Weights of a small GPT-style language model, trained from scratch on English Wikipedia.
Architecture: RMSNorm before each block, rotary positions, no biases in attention or MLP, untied embeddings.
Training: 154M tokens, 4685 steps.
Each number is 128 + 32 x the weight over its row's rms, rounded and kept within 0 to 255. Layers, rows and columns count from 0. The size above them is the row's rms in percent of the matrix's.

# layer 8 MLP gate, 512x192, rms 0.0582, rows 79-113, columns 0-63
size [116 100  98 104  89  87 101 109  93 103  78 106  80  94  98 107  97 108  93  96  95 109 109 113 104 103  93  75 104 107 100 111  96  97 109]
[[131  62  84  67 158 176 144 122  91 127  50 114 121  90 173 149 130 135 120 202 176 160 118 118 116 148 105 131  85 124 140  58 104 122 146 145 121 184  90  85  99 151 151 103 155 186  85 122 129 189  70  65 179 155 117 158 161 152 113 122  79 104 171 105]
 [134 116 168  90 153  85 180 114 166 105  68 181  86 117 128 139 153 176 107 113 133 126  98  99 105 164 149  90 168 159 130  44 148 116 122 163 138 123  94 121 109 182 171 139  90 122 169 106 130 148  91 202 108 128 124 121  60 170 143  59 103 104  95 140]
 [155 146 119 174 160  97 169 146 169 119 169 123 112 121  92 129  89 156 128 152  84  89 113  95 121 147 136 148 132 131 187 131 170 125 145 130  94  81 185 100 136 167 165 186 120 207 153 158  91 107 159 124 204 135 151  97 112 153 176 103 107 146 168 151]
 [ 64  82 103 133 121 155 134 146 133 127 167 162 173 205 123 197 151 184 134 126 157 137  91 141 111 104  95 150  74 107 145  83  80 114 123 144 110 121 116  94 183 141 134 139  82 144  90 132 148  99 105 178 145  96  82 115 120 154 159 129  89 123 123 178]
 [187 152  87 106  84  93 122 171  57 141 140  79 143 105 121 148 134 130 133 147 171 169  83 141 147 151 123 118 104 102 113  90 209 127 161 127 104 170 153 110 162 106 161 197 122  72 155 161 129 185 120 149 122 106 114 128  97 151  74 152 168  87 120 165]
 [167 132 125  99 151 118 136 160  76 166 142 147 133 118 176 190 131  77 140 123  80 157 123  76 189 162 120 144  91  98 163 122 165  86  74 111 128 124 170 106 160 154 151 181 141 130 204  98 143 136 121 187  91 149 116 149 143 161 164 157 161 141 137 150]
 [167  92 161  92 144  89 156 135  33 141 179  81 141 143 156 134 157 119 186 112 121 184 142 146 179 108 151 115 131  99 161 135 119 142 128  88 124 146 102 148 116 160  84 189  65 131 104  68 188 134 168 137 116 121 127 141 123 170 175 129 112 144 109 118]
 [137 137 156 115  94 126 145  91 166 115  48 126 170 144  71 132  94 156 156 107 201  89 109 122 109  99 133 166 167  98 143 125 130 144 108 108 110  95 104 107 145  94  79 140 135 131 141 129 159  87 112 102 174 142 169 141 103 147 129 133 191 137  90 162]
 [128 171  53 146  90 159  66 139 120 107 187 175 127 149 162 141 141 152 122 101 136 111 150 157  86 147 113  97 132 153 129 142 156 108 121  84  94 182 178  38 150 101  72  80 115 104  94  28 109 117 171 153 128  94 130  47 137 176 135 117 111 103 151 137]
 [160 168 173 106 172 143 162 147 198 114 144 116 128 161 123  91  50  79 101 152  61  84 117  96  94 150 109 162 197 155 152 159  86  88 127 116 134 145 147 113 111 139 141 160 180 112 167 104 173 146 141 182 177 177 101 127  80 127 156 118 172 136  96 136]
 [ 79 127 114 179 168 169 130 171 121 203 151  76 139 156 156 109 147 111 114 113 161 138 117 137 153  83 145 124  81 206  92  63 118 165  88 141  91 146  46 157 116 157 118 127 183 195 141  86 195 144 122  84  86 168 130  85 112  92 132 173 114  94 115 119]
 [145 145 175  76 121 120 100  81 133 195  67 117 163 113 204  74  83 121 124 104 122 113 135 103 136 152 106  87  83 109 136 127 125 105 171 171 170 180 132 121 125 120  84 149 158 121 205 159 130 107 136 123 115 107  81 140 117 172 127 154 107 121  88 141]
 [103 133 132 102 157 131 169 153 148  89 100  99 179 128 102 129 131 127 129 155  89 119 134 106 149 116  82 129 137 143 116 165  98 119 150 114 191 102  92 140  94 147 208 118 192 112 114 110 157 141 117 149  99  81  93 146 124 103 105 145 166 143 139 111]
 [144 160 187 128 176 123 198 190 117 157  85 141 124 175  91 188 135 144 136  83 161 129 107 114 145 149 160 136 141  82  98 186 110 142 110  68  40 127 122 122 161 136 122 148  93 161 102  64 128  87 111 100 170 118 106 108 123  95  65 157 176 158 147 139]
 [153  85 155 108  77 148 141  96 112 131  70  98 180 138 158 131  98  83 126  91  77 145 141 117 149 138 121 128 159 151  71 204 147 183 142  90 121 122 139 117 130 112  82 104 144 159 109 104 153 143  72 113 156 105 139 197 124 156 142 154 117 167 117 116]
 [123 142 101 142 152 137 179  76 154 131 153 196 130  76 162 152  86 125 110 155 116 123 120 132 116 117 148 132 128  84 114 141 109 125 152  99 123 103 152 176 121  80 169 211  96 146  55 124 103 122  97 145 123 127 143 137  91 160 121 129  51 127 103 142]
 [ 99  80 111 139 123 135  57 109 159 181  77 108 129 114 134 143 137 206 102  93 110 104 112 144 159 124 169 108 148 138  38 149 116 146 134 120 129 131 143 123 142  98 119 209 113  80 160  52 186 142 103  90 127 129 110  88 180  82 126 145 120 138 171 112]
 [ 82 140 144 152 139  94 100 123 209 145 144  52 147 169 165 145  98  84 112 153 146 128 170 116 110  93 184 178 160 147 123 113  97 119 111 122 145 155 152 148 138  58 171 106 139 154 122  60  64 135 164 100 129  81 143 141  37 174  84 105 103 117  92 113]
 [119  82 162 128 167 174 106 164 152 123 158 130 171 193 113 149 102 111 163 119 187 150 129  79  94 144  91 151 136 150 131 124  92 204 125 130 205 160 156 148 147 123 181 127 157 185 158  96 174 148 104  71 111 132 189 104 112 153 111 134 198 159 114 153]
 [ 59 107  68 160 139 111 110 122 158 149 119 116 107  89 122 191 132 168 128 127 156  90 133 184 123 105 136 166 149 126 156 110  87  85 194 173  85 117 115 156 141 130 132 121 156 144 120  61 118 128 168 124 134 164 138 189  98 149  83 107 113  66 158 157]
 [198  79 141 101  94 157 185 128 109 165  66 173 159 141 122 100 157  88  51 122 113 110 100 110 122 144 194 165 135 150 100  47 121 120 121 131 173 136 191 151 116 148 158 145 146 137 123 142 157 119 143 126  98 103 133 103 131 106 134 151 123  68 157 157]
 [ 79 125 130 142 124 130 126 152 126 117  70  87 122 146 141 111 141  88  92 149 131 169 170 138  98 127 125 103  97 142 109  86 119 139 120  93  89  71 163  83 156 145 113 136 174 113 100 144 144 110 108 111 111  99 185 196 103 133 129 156  76 101  61 112]
 [106 155 127 143 148 139 104 104 163 101  97 119 128  79 122 115 112 128 125 123 115 105 128 147 161 102  67 121  94 173 135 215 153 143  85 148 124 115 140 104 116 138 126 109 145 162 181 113 193 127 141 155 128 140 144 126 149 128 108 137 144 109 173  88]
 [123 119 139 118 124 158  94 132 120 129  68 110 124 152  40 110 146 133  99 113 155 100  63 184 116 126 132  95 142  65 125 116 119 161  82  86 161 128 126  83 142 128 135 140 185  77 155 227 121 148 109 154 139 184 141 131 154 109 128 140  84 100 129 194]
 [119 141  93 147 213 131 136 120 209 137 161 115 200 121 187 140 134 172 123  82 164 121 146 128  85 112 172 141 113  77 151 139  65 130 166 118 171  86 103 106 117 128 177 159 187 104 145  95 115  72 127 110 178 144 111 108 103 128  96 107 148 136 102 138]
 [ 72 105 151 132 134 141 104 125  95 105 142 152  91 131  73 160 123 127 155  92 130 117  96  85 119 150 131  84 200 149 132  80  97 121 178 206 122 152 153 109 122 124 117 108  78 117 162 142 145 119 110 117 185 108 115 115 146 130 144 150 122 114 124 129]
 [129 100 129 106 121 194 171 115  57 185 169 150 190 179 141 107 161 104 149 163 113 111 131 142 178 140 153 131 139 148 110 133  78 148  83 160 127  85 158  90 156 180 145  90 118 121 154 107 104 116  94 163  92 121  80 167 127  68 150 147 117 128  91 128]
 [104 139 161 152 167 130 122 145 190 169 121 106 149 142 128 138  85 110 188 156 178 134 117 108 150 122  54 115 131 153 174 124  89 126  74  99 158 124 105  76 173 164 149  85 128  65  37 154 181 148 124 167 107 120 141 150 148  92 190 163 105 137  74 204]
 [153 134 137 111  87  59  99 173 146 139 149 140 116 131 119  89 155 109 187 162 115 229 121 182 142 128 137 119  98  87 117 105 103 117 105 116  88 122 174 126 104 144 200 142 160 117 103 161 172 141 146 152 144 175  91 142 149 131 159  85 154 128 113 133]
 [154 124 125 122 123 143 132 129 111 122  60 138 103  99  96 101 133 155 140 145 103 106  97  41 129 126 137  84 130  93 161 109 164 145  94  80  89 180 128 100 104 158 167 142 152 155 126 118 135 139 126 174  98  74 167  73 130 101 130 122 106 125 131 164]
 [126  96 118 163 136 115 100 153 157 124 111 142  82 137 128 107 121 160 153 162  98 162 108 144 143 168 175 161 173 157  63 145  76 126 143 133 134 146 117  87  96 107 125 143  37 123  98  93  25 149 170 145 127  88 113 141 139 116 216  75 134  79 114 167]
 [159 134 142  85 108  80  75 174  92 200  31  74 150 126 128 136  87 154 130 166  79  92 117  69  73 117  76 129  77  79  94 133  59 111 139  84 133 109 132 141 121 102 142  99 153 129 152 116 179 124 127 120 118 122 180 134 116 170 134 148 128 152 135  53]
 [114 144 133 110 145 155 122 121 129 105 109  99 134 121  97 144 114 116 111  93 100 102 132 154 138 148 128 101 124  94 110 111 100  77 173 100 151 133 144  68 112 201  84 192 134 141  93 125  84 145 162 116 117 107 115 119 149 168 102 105 138  95 173 171]
 [123 104 123 162 140 152 134 151 107  95 147 165 125 124 134  84 169 173 136 106  78 156 117 124  69 121 112  83 156 113 150 146 116 129 114 135 154 168  91 172 158 152 136 109 125 167 163  78 144 158 130 120  95 149 172 202 161 131  75 117 146 127  92  89]
 [154 151 127 165 113 102 129 152 127  87  71 104  66 124 114 129 131 106 182 167 173 156 141  76 157 182 157 103 126 145  51  72 164  96 105 128 105  82 106 171 153 186  96  98 129 119 130 108 111 152  93 116 147 147 160 132 117 152 101 165 142 144 121 129]]
# layer 8 MLP up, 512x192, rms 0.0562, rows 79-113, columns 0-63
size [104  99 101 109  91  93 103 102  95  94  84  99  90  96 101 112  99 107  93 101  96 105 103 102 104 104  99  93 105 108 107  94  97 100 102]
[[137 117 147 107 102 106 129  57 167 121  97 118 140 100 133 103  83 113 116  95 100 167 140  79 116 148 116 123 153 158 148 123 196 155  84 136 158  94 105 133 154 160 135 121 116 141 122 115 118 148 105 188 118 112 187  85 129 102 186 164 135 201 137 133]
 [114 144 158 131 112  97 155 102 171 147 150  74 110  85 126 114 127 123 179 110 176 108 119 117 143 149 124 105  69 105 154 116 125 182  58 128 108 113 132  84 119 172 130 113 122  54 100  60  71 122  52 167 114 127 190 147  81 147 183 144 173  88  58 158]
 [127 134 186 181 169 116 149 135 147 100  94 117  65  92  34 123 131 167 176 120 136  66 131 133 148 121 136 123 126 125 170 107 119 100  88 188  85 108 115 101  95 131 167 133 121 122 146  82  70  84 182  82 210  84 131 106 162 106 125 102  58 178 126 163]
 [150  95 123 178 151  88 129 149 130 110 108 114 119 141 121 168 130 104 100 142  76 152 130 153 125 150 130 109 162 134 154 130 111 171 131 164 117 165 117  80 125  87  91 180  91 121 145  91  96  94 153  88 122  73 119  99 174  79 109 129  74  93 115 117]
 [135 122 102  95 104  61  73 149 170 117 140 101 107  98  84  93 119 155 153 161 143 161 122 156 108 127 110  63 186 104 142  80 165 182 133 143 123 138  98 148 136 137 167 160 112 115 159 152  89 114 155 188 143 134 141 162 112 144 129  76 153 112 138 102]
 [157 106 129 140  71 115 129 102 108 134 136 137 174 127 143 134  94 125 128  88 146 138 140  77 159 181 111 185 110  96 131 108 170 184 148 137  62 186 187 110 152 111  77 126 105 173 162  53  58 126 111 137  80 152  80 128 180 133 136 149 130 126 122 163]
 [136  78 149  98 123 107 106 104 182 106  71 187 160 134 130 166 135 203 181 146 128  86 210 121 133  96  98 140 151 159  39 119 129 124 114 132 110 103 123 180 161 149 131 135 151 104 152  82 138 117 123 129 114 166 126 130 106 131 100  80  95 187 147 130]
 [153 161 193 153 100  89 136 157 134 133 179 141 103 136 179 186 164 141 163 167 100 176  88 149 141 222 134 123 122 163 104 157 154  85 141 127 105 115  94 182  87  97 116 110  70 150 135 106 166 130 143 104  85 124 127  62 147 118 107  97 148 114 128 127]
 [110 134 122 158 126  95 158 104 172 104  87  65 136 106 143 165  76 188 152  75  96 117 149 163 132 158  82 127 120  81 115 161 179 163 127 163 102  79 165 100 146 114 101 109 158 120 154 111 123 161 147 123 151 166 104 105  76 135 159  57 105 138 104  96]
 [ 55 158 145 128 107 152 157  86 126  93 112 114 197 168 151  85  74 114 148 120 146 130 135 141  94  91 117  83 111 173 109  73  88 103 144 122 112  98 128 102 143  99 124 156  68 118 172 162  97 135 136 127 113  82 166 112 123 158 120 136 121 143  80 131]
 [162 184 146  62 126 155 115 140 178  88  94 125 163 169 163 112 131 160 129 124 148 137  94 127 126 169 153 109 127  97 165 155 104 210 151 142 108 174 146  85  99 141 142 151 110  53 132  72  71 169 116 104 138 129  72 147 115 184 108 134 118 123 103 128]
 [197 148 108 125 158  95 110 183 162 123  78 115 145  84 178 135 124 145 123  93 123  73 115  97 141  76 106 111 209 140 133 132 129 161 117 159 130 146 113  76 108 163  64 169 148 149 124 184 143 111 148 148 174 128 201 135 144  65 156 138 114 134  57  98]
 [ 90  97 147  94  98 145  97 176 121 117 127 125  77  90 150 143  93 115 193  62 151  91 147 136 142 101 135 157 104 154  80 163 125  32 136 109 143 113 109 113 143  68 151 185 175 167 125  67 111 106  96 160 162 113 132 118 108  81 111 139  92 132 116 144]
 [106 110 120 153 178 111 189 188 104 135 140 130 168 133 115 177  94 173  71 143 130 137 119 118 166 153 131 171 140 149  95 190 126  73 106  57 148  72 147 144 141 152 123  31 148 143 157  77 125 100  80 106 180 114 127 104 110 141  84 164  83 112 127 134]
 [140 225  69 172 126 158 108  90 143 111 127 105 135 141 123 150 145 156 152 158 172 123  85 119 119 113 104  77 152 120 117 115 173 151  80 102 149 144  86 118 213 104 131 153 183  76 147  61 171 134 153 124 125 165 152 117 179 134 102  87 118 119 122 191]
 [155 144 167 106 169  81 182  74 110 176 143 100 100 125 141 160 171 163  83 123 150 144 116 163 168 105 107 164 192 105 182 172 152 152 182 112  89 118 180 138 167 190 144 155  81 132  99 139 160  95 166 112 171 192 135 146 113 155 141 111 115 150 118 186]
 [ 90 167  57  88 120 222 174 182 147 136 101 104 142  92 179  95 168 186 111 171 128 165 151 112 145 118 147 144 103 164 118 143 112 189 148  91 186 103 121 132  95 120 128 164 122  63 100 127 136 159 119 139  78  77 113 154 138 143 117 103  55 149 115 144]
 [166 125 195 130 175  82 108 130  62  74  93 144 133 145 163 135  94  86 103 103 120 157 118  94  70 122 151 205 100 145 161 135 103  93 159  78  81 134 160 144 158 167 140 131  91 142  92 103 160 144 138 151  99 169  58 149 138 124 134 126 163 173 131 150]
 [152 135 103 128  90  76 107 120 126  63 130 154  99 207 131  95 135 186 104 149  54  96  99 153  68  62 115 113  82 145 131  80 135 163  90 125 100 136 127  75  98 133 182 132 121 136 112 151 160 142 184 103 109 131 147 105 157 101 113 111  79 132  95 153]
 [135 153 171  94  83  50 170 125 122 125 145 131 121 125 114 129 133 202  93 126 158 106 118 126 160 149 103 173 175 149 142 171 141 107 133 144 179  86 129 139 128 114  88  90 105  85  72 204 106 102 110  93 117 100 103 161 131  81 139 103  82  95 158 147]
 [ 60 124 153 139  92 108  85  98 123 112 140 117 148 119 150 176 150 122 181 113 134 151 133 104 109 113 137 135  90 103 124  62  37  87 132 142  86 136 148  86 113 166 131 156 124  97 146 111 148  91 115 105 175 102  87 113 103 146 211 122 134  81 144 159]
 [104 151 180 188 149 159 114 152  87 160 134 139 161 100 142 137 100 142  86 185  73 123  87  97 102 136  78 131 164 139 115 117 103 129 108 201 111 140  91  75 144 105 105 110 127 107 183 126 115 103  88 154 151  80  86 144 175 122  53 141 130 158 124 174]
 [191  70 113 135  66 121 176 103  79 131 166  89  78 158 168 163  98 122  96 171 143 127  87  67 119 166  95 110  85  91 159 109 153 108 122 137 111 109 138  85 131 132 164 128 114 134 140 101 116 215 108 143 158 133 128 157 179 132 119 144 193 152 118  91]
 [166 139 137  84 113 142  66 120  84 158 124 128  71  88 172 167 134 133 107 144 161  90 102 143 124  95  72 122 110 111 138 137 116 144 113 125 155 155 178 182 115 173 103 153 157 141 149 152 171  93 158 129 138 101 134 100 112  95  84 175 134  57 112 157]
 [131  34 200 108 109 168 118 155  84 122 103 134 138  65  89 153 161 162 179 174 122  84  83  91 125 134 103 170 101 103  97 179 139 195 106 123 113 127  68 112  85 119  95 103 115  91 146 141 155 106 160 145 165 136 103  99 119 165 133 118 151 122 140 101]
 [ 82 149 150 101 153  98 162 197 111  46 185 120 118 151 103  65 150  82 105 119 127 127 197 100  89 195 171 168 106  98 140 151 125  89 137  82 141 143 124 112 121 122 164 128  87 119 126 143 150 146 101 103 125 152 122  94 129 136  80 146 157 124 180 130]
 [131 163 176 134 158  54 164 148 122 184 160 118  74 136 185  79  72 130 102  82 202 134 155 112 137 115 116 141 110 103 205  74 100 133 127 107 141 121 105 191 146 127 133  87 139 169 143 120 133 108 148 145 137 171 192 162 132 176 119 192 133 100 166 116]
 [151 132 125 122 134 132 160 144  98 120 133 114 128 116 163 102 153 152 136 141 137 130 168 141 122 174 167  93 177 216  90 157  64 153 108 114 166  58 151 123 161  76 203 113 107 105 160 131 107  93 106 105 114 113  91  91 169 117 137 121  85 109  51 138]
 [144 144 103 159 131 157 148  16 104 126 139  87 156 117 146 123 143 153 102 146 161  76 101 151  70 152 204 148 126 138 112 137 148 143 146 189 119 158 136 115 117 107 116 165 109  95  82 136  87 110 154 122 122 112 141 163 115 121 134 157 122 145 143 153]
 [116  75 137 114 131  80 107  79 100 157 138 150  84 119 111 137  53 129 107 150 154  32 117 125 153 172 166 134 127 100 140  98 114  75 133 120 179 139 167 160 135 110 133 161 109 187 177 142  90 117 106 106  91 145 192  54  75 124 222 138 175 125 148  90]
 [110 173 112 123 137 121 168 114 144 138  87 139 106 146 117 109   2 131 181 141 167 152 127  53 169 148 111 112 210 104 170  91 102 118 119 152 161 111 138  66  72  99 167 120  91  86  85 104 119  84 148 136 136 141 168 135 128  73 107 136 125  98 209 153]
 [151 118 138  86 148 160  80 200 127 130 169 107 114  99  97 110 141 113 117 117 115 137 161 151 124 113  85 163 141  78 137 131 138  64 130 160 139 130 101 101  99 143 117  81 178 173 155 128 115 195 105 111 123 115 197 137 183 156  51 127 101 116 162 122]
 [134 150 151 203  83  96  53 154 116 171 115 147 117 167 142 114 139 122 111 108 132  94  80 128 106 173  89  84 111  91 126 136  85 174 131 160 160 125 170 153 155 134 142  79  97 161 184 113 183 129  90 117  64 110 114  97 145 159 140 145  87 110 116 117]
 [ 99  95 115 137  60 109  71 126 202 132  70 182 191 116 123 120 137  72 142  88 145 182 101 105 129 159 155 139  68 136  87 160 165 112 108  97 154  92  63  69 107 130 120 139 108 145 143  83 166 122 163 155 157 132  85  18  84 129 126 142 107 117 135 125]
 [212  85 108 131 172 173 155 163 113 110 144 113 147 127 133 146  95 151 172 113  97 157 143  56  58 104 174 118  62 104  90 131 150  73  57 130 162 114 124 155 137 110 153  63 136 133 153 123 144 139 106 162 162 206 144 162 112 161  77 107  75 138 106  89]]
# layer 8 MLP down (transposed), 512x192, rms 0.0572, rows 79-113, columns 0-63
size [104 100 104 104  95  86 112 106  89  98  69 104  68  99 100 107  99 105  96 108 102 103 103 108 107  97  92  71 113 102 101 105 102 100 105]
[[131 136 160 158 179 128 145  89 148 154 116 214 171 157 124 114 107 124  93 164  85  55  96  54 154 108 111  91 113  78 134 152 152 151  54  71 167 103  71 179 159  81 147 184 126  52 163 142 154 138 171 148 121 108 162  98  71 130 111 189 143 160 112 160]
 [126 113 144  85 163 114 132 115 103 118 109 196 174 118 133  57 118 132 110 168  71 107  89 117 178 137 135  95 121 121 122  81 175 159 153 145  48 159 143 118 145  98 187  88 116 136 162 123 109  46  52 169 119  77 162 104  58  68 111 121 105 149  89 143]
 [152 112 123 141  93 143 110 146 113 178 183 156 174 170  52 131 104 170 166 167 128 119 150 100 111 197 151 103 172  92 209 155 110 146  83 140  84 101 146  97  80 140 133 149 131 134 127 165 143  89 118 146 178 157 142 164 131 151 148 149 157 159  88 114]
 [143 134 140 118 131 127  90  69 197 142  90 128  69 162  81 155 117 115 150 170 100 116 182 137 140 183  44 183 103 146 102  83  95 151  87 163  84 152  87 138 150 155 142 126 132 114 158 169 117 124 175 157 145 119 117  72 122  85 128  70 120 185 149 183]
 [129 110 160  79 157 118 143 105 139 111 125 132  93 151 137 164 144  99 109 154 156 144 134 142 138 146  97  89 142  88 136  96 151 166  96 127 125 101 118  77 169 183 162 151 147  76  79  93 163 151 115 128 167 106 141 176 148 196  75 100 105  62  72 163]
 [ 89 149 138 143 184 147 102 134  79 101 122 165 128 182 145 129  47 104  90 200 152  68 130 134 129  99 111 113  80 110 133 140 107  66 100 161 169 117 133  67 107  46 181 146 133  80 118 191 140  96 145 108 131 119 173 144 153 161 117 124 110 100 145 128]
 [ 55  75 117 139 168 104 155 120  95 158 124 134 160 171 150 149  89 169 159 154 129 201 135 130 160  78 141 128 140 101 165  79 184 114 127 122 128 145  91 168 110 127 108 152 148  78 151 127 127 167 126 118  98 164 130 157  88  79 128  94 130 166 143 155]
 [226 117 135 185  73 162  90  62 173 117 120 105 121 108  86  96 125 168  86 151  58  76  91 135 140 105 141 149 140 149 155 118 122 120 145 152 125 104 122 183 129  94 130  98 150 124  73 145  77 143 215 167 147 121 137 141  76 128 128 193 183 160 143 155]
 [176 115 129  90 180 176 138 105 111  75 113 140 189 164 131 133 102 117 135 140 121 102  65 138 135  94 124 155 154 131  97 121  76 135  23 142 130 135 136 113  86  99 174 165  57 155 139 126  82 128 137 117 115 104 123 152 149  99 142 134 143 113 164 142]
 [123 154 123 127 168 148 136 144 119 155 115 155 134 129  97 176 127 124 111 136  73 120 112 135 137 168 117 199 103 146 101 184 114  60  28 160 115 168 160  88 147 127 113 152 167 178 111 184  77 127 130 165 133 160  98 125 126 112  98  51 124 154 141 102]
 [186  76 123 130 128  85 119 156 130 139  92 103 101 146 106 118 177 145 132  86 123 119 146 127 108 127 177 164 131 133  79 124 137  56 240 145 107  44 136 137 131 123  50 122 151 145 134 135 124 121 166 167 119 164 147 133 118  75  95 160 160  88 138 102]
 [186 127 100 143 142  98  88  94  74 169 183 108 119 180 197 136  85 129 127 155  87 148 108 134 189  97 139  72  84 154 114 154 104 172 116 134  59 149 113 168 177 139 171 115 131 168 159 130 148 192  91  90  73 152 166 125  98 143 119 123  70 120 188 100]
 [ 75 169 181 124 163 190 148 109 122  55 198 148 172 141 164 126 110 175 147 141 149 187 153  78 107 191 118 132 108 134 119 151 144 167  86 135 165 118 105 143 124 173  96 116 118 123 133  55 119 121 114 103 125 113 150 128 129 140 166 126 140 140 108 118]
 [ 93  94 128 124 142 174 124 122  77 123 109 127 118 139 150 140 176 186 192 108 161  74 123  80 101 121 158 136  96 101 119 116  99 152  73 136 171 117 118 108 115 174 136  98 144  98 115 138 123 166 141  99  98 102 145 154 152 111 146 102 120 105 119 168]
 [184 168 162  58 141 168 209 167 146 153  98 140  97 106  89 111 146 101 155 126 102 129 114 142 133 131 110 123 150 185 219  57 163 145  73 114 146 145  79  94 122  88 159 107 122  55 191 129 143  77 140 102 107  61 105  60 108 146  63 124 141 106 155 117]
 [159 104 147 148 116  97 173 133 142  92 103 114 129 184  93  83 119  58 112 196 112 118 151 154 126 161 160 152 183 157 127 148 115 107 112 142 130 140 127  89 147 159 171 156  78 121 128 181  98  91 147 138 189 129  65 171 136 136 107 179 139  52 124 101]
 [ 89  84  69 112 122  87 148 104  92 139 113 146  82 122 125  74 165 127 162 180 117 118 146 108 179 126 130 169 154 165 203 141 112 175 141 137 138 136 161 103 131 105 145 136 136 166 123 103  96 137 115 147 117  86 108 216 144 115 170  99  87 172  93 141]
 [150 180  98 126 100 182  94 161 121 159 140 100  95  94 113 107 167 154 154  98 123 112 197 150 120 111 162 145  51 103 108 106 103 118 140 136 152 113 174 101 106 166 164 104  83 172 112 150 104 147 156 101 148 169 155 169  84 103 114  95 137  83 122 130]
 [153  73  81 166 168 128 134 176  94 120 132 105  89  88  87 114 146 103 169  97 148 147 163 139 137 126 113 147 142  87 127 159 121 111 162 154 140  34 109 156 130 130 140 127 133 125  91 159 118 107 142 132 202 179 125 121 121 160 171 130 120 128 144 129]
 [ 38 153 135  81 127 137 141 124  90  88 158 136  74 130 113 126 133 108 143 163  94 158  60 158 107 126 163 120 106 158 146 136 108 127  85 127  89 138 132 138 187  82 151 139 113 121 140 141 156 123 129 137 117  70 118 115 153 151 123 127  78 110 118 118]
 [178  87 164 118 143 188 179 168 114 145  76 152  96  80 140 124 131 136  96 166 134  89 104 149  63 202  96 160 138 138 131 133 125  95 156 129 123  61 153 128 194  84  91  96 101 132 155  91 161 150 110 116 141 115 169 114 137 150  65 110  97 129  91 119]
 [126 161  47 134 201 112 164 114 118 121 163 104 131  75 112 110 190 171  87 134 142 118 118 140 151  77 149 138 141  87 137 149 137 135 148 114 138 125 135 165 120  80 177 156 125 140 131 125 158  85 171  41 110 152 111  77  77 107 140 185 191 141 154 147]
 [148 128 124  98 108 105 123 127 146 154  87 128 172 139  94  99 159 130 107 130 123 124  93 125 156  94  78  78 190 136 143 123 139  80 107 141  60 122 114  92 162  76 146 105 138  96 152 143 137 125 153  94 103 121 127 155 140 112 114 100  52  99 168 147]
 [170 125  96 205 131 180 175 136 113 136 154 163 152 126  94  92  89 145 162 127 147 123 150 137  83 183 179 128 141 157 169 128 141 147 123 143 141 102 147 172 127 169 157 104 119 118  81 143 109  83 113  80 154 145 113 162  81 104 111 138 202 135  82 130]
 [160  98  89  99  97 126  61 121 106 180 115 166  91 159 103 116  83  94 153 121 180  41 138  71 134 181 177 106 145  77 110  92 136  97  61 101  92 134 141 180 119  67  90 122 102 134 154 144 160 105 102 157  92 157 111 104 129 125 103  89 122 149 129  95]
 [140 157 165 120 107 154  82  64 182 177 109 140  82 123  83 107  78  93 107  98 168 139 157  81 141 141 151 127 120 121 168 149 156 173 163 179 108 117 131 139 184 117 124 139 111  41 144 146 150 111 116 139 143 158 122 111 150 154  61 152 166 115 173 122]
 [ 78  62 148  88 128 143  89 179 172 120  54 114 104 165  59 230 138 167 114 175 121  99 122 102 146 169 159 157 147 150 123 167 147  89 134 139  72 104 165  61 113 114  36 109 143 109 166 170  98 107 103 189 100 111 103 132 124  99 139 147 169 163 158 139]
 [175  90 155 136 109  94  59 153 163  93 126 163 107 148  86 117 115  94 131 115 154 121 101 150 135  93 162 165  99  94 146 147 146 120 158 141  94 110 144 186 164 149  74 136 166 150 124 125 159 146 169 185 159 173 129 109 105 188  91 156 198 109 152 145]
 [130 106  60 116 138 150 170 118 129 151  76 146 143 154 124 108  71 142  80 175  85  70 170 101  82 144 170 129 109 132 143  89 139  78 119 140 111 122 138 128 106  94 116 108  88 156  69  56 136 195  57 130 126 140 104  91 116  63 125  85  96  88 140 140]
 [175 164 145 178 134 170 111  78 106 144 149  59  94 106 115 175 125 119 108 140 146 108 145  86 131 148 121 126 151 159  99 182 156 199 126 147  88  61 157 158 101 217  69 105 123 127 102 118 187 103 120 159 141 122 136 121 118 136 104 121 182 175 112  63]
 [ 76 172 112 174 102  74 105 156 137 153  98 173 105 150 101 154  86 116 166 137  77 118 136 124 125 146 163 154 134 177 127 154  83 121 103 110 114  71 152  88 160 101  81 129 147 129 133 121 149 134 129 137 156 133 112 203 140 112 165 148  96  91 134 117]
 [ 69 142 130 141 173 135 196 141 147  84 188 186 200 117 165 127 142 108 151 105 111 133 106 126 156 127 153 135 158 120 167 116 113 149 161 154  77 133 120 121 157 132 100 156 110 101 127 157  25 134 167 107 112 141  90 126 116  49  92  94  97 164 160 139]
 [159 194 103 107 170  73 142 137 146  99 126 143 151  94 163 119 100 115 136 142 123 169 133  94 115 151 107 118 100  96  90 129 111 141  55 162 109 184 146 184 138 179 143 115 187 109 120 113 170 162 105 192 101 128  93 159 118 118 116 133 138 112 140  93]
 [154 157 153 115 145 188 104 159 103  92 135 156  96 121 121 136  74  89 190 174 142 110 117 130 129 133  78  90  92  85 158 135  92 127 148 124 173 202 155  81 141  87 100 127 187 153 123 167 110 144 166 127  77 115 132 145 127 172 147  98  94 168 239 153]
 [145  99 135 162 109 144 127 102 117  64 169 118 158 181  83  99  68 120 128 143 132  85 164 140 148 129  92 193 132  92 129  79 119 133  93 158 161 165  63  99 122  22 114 151  99 107 144 122 162 171 174 114 153  83 132 156 125 145 104 124 106 174  77 124]]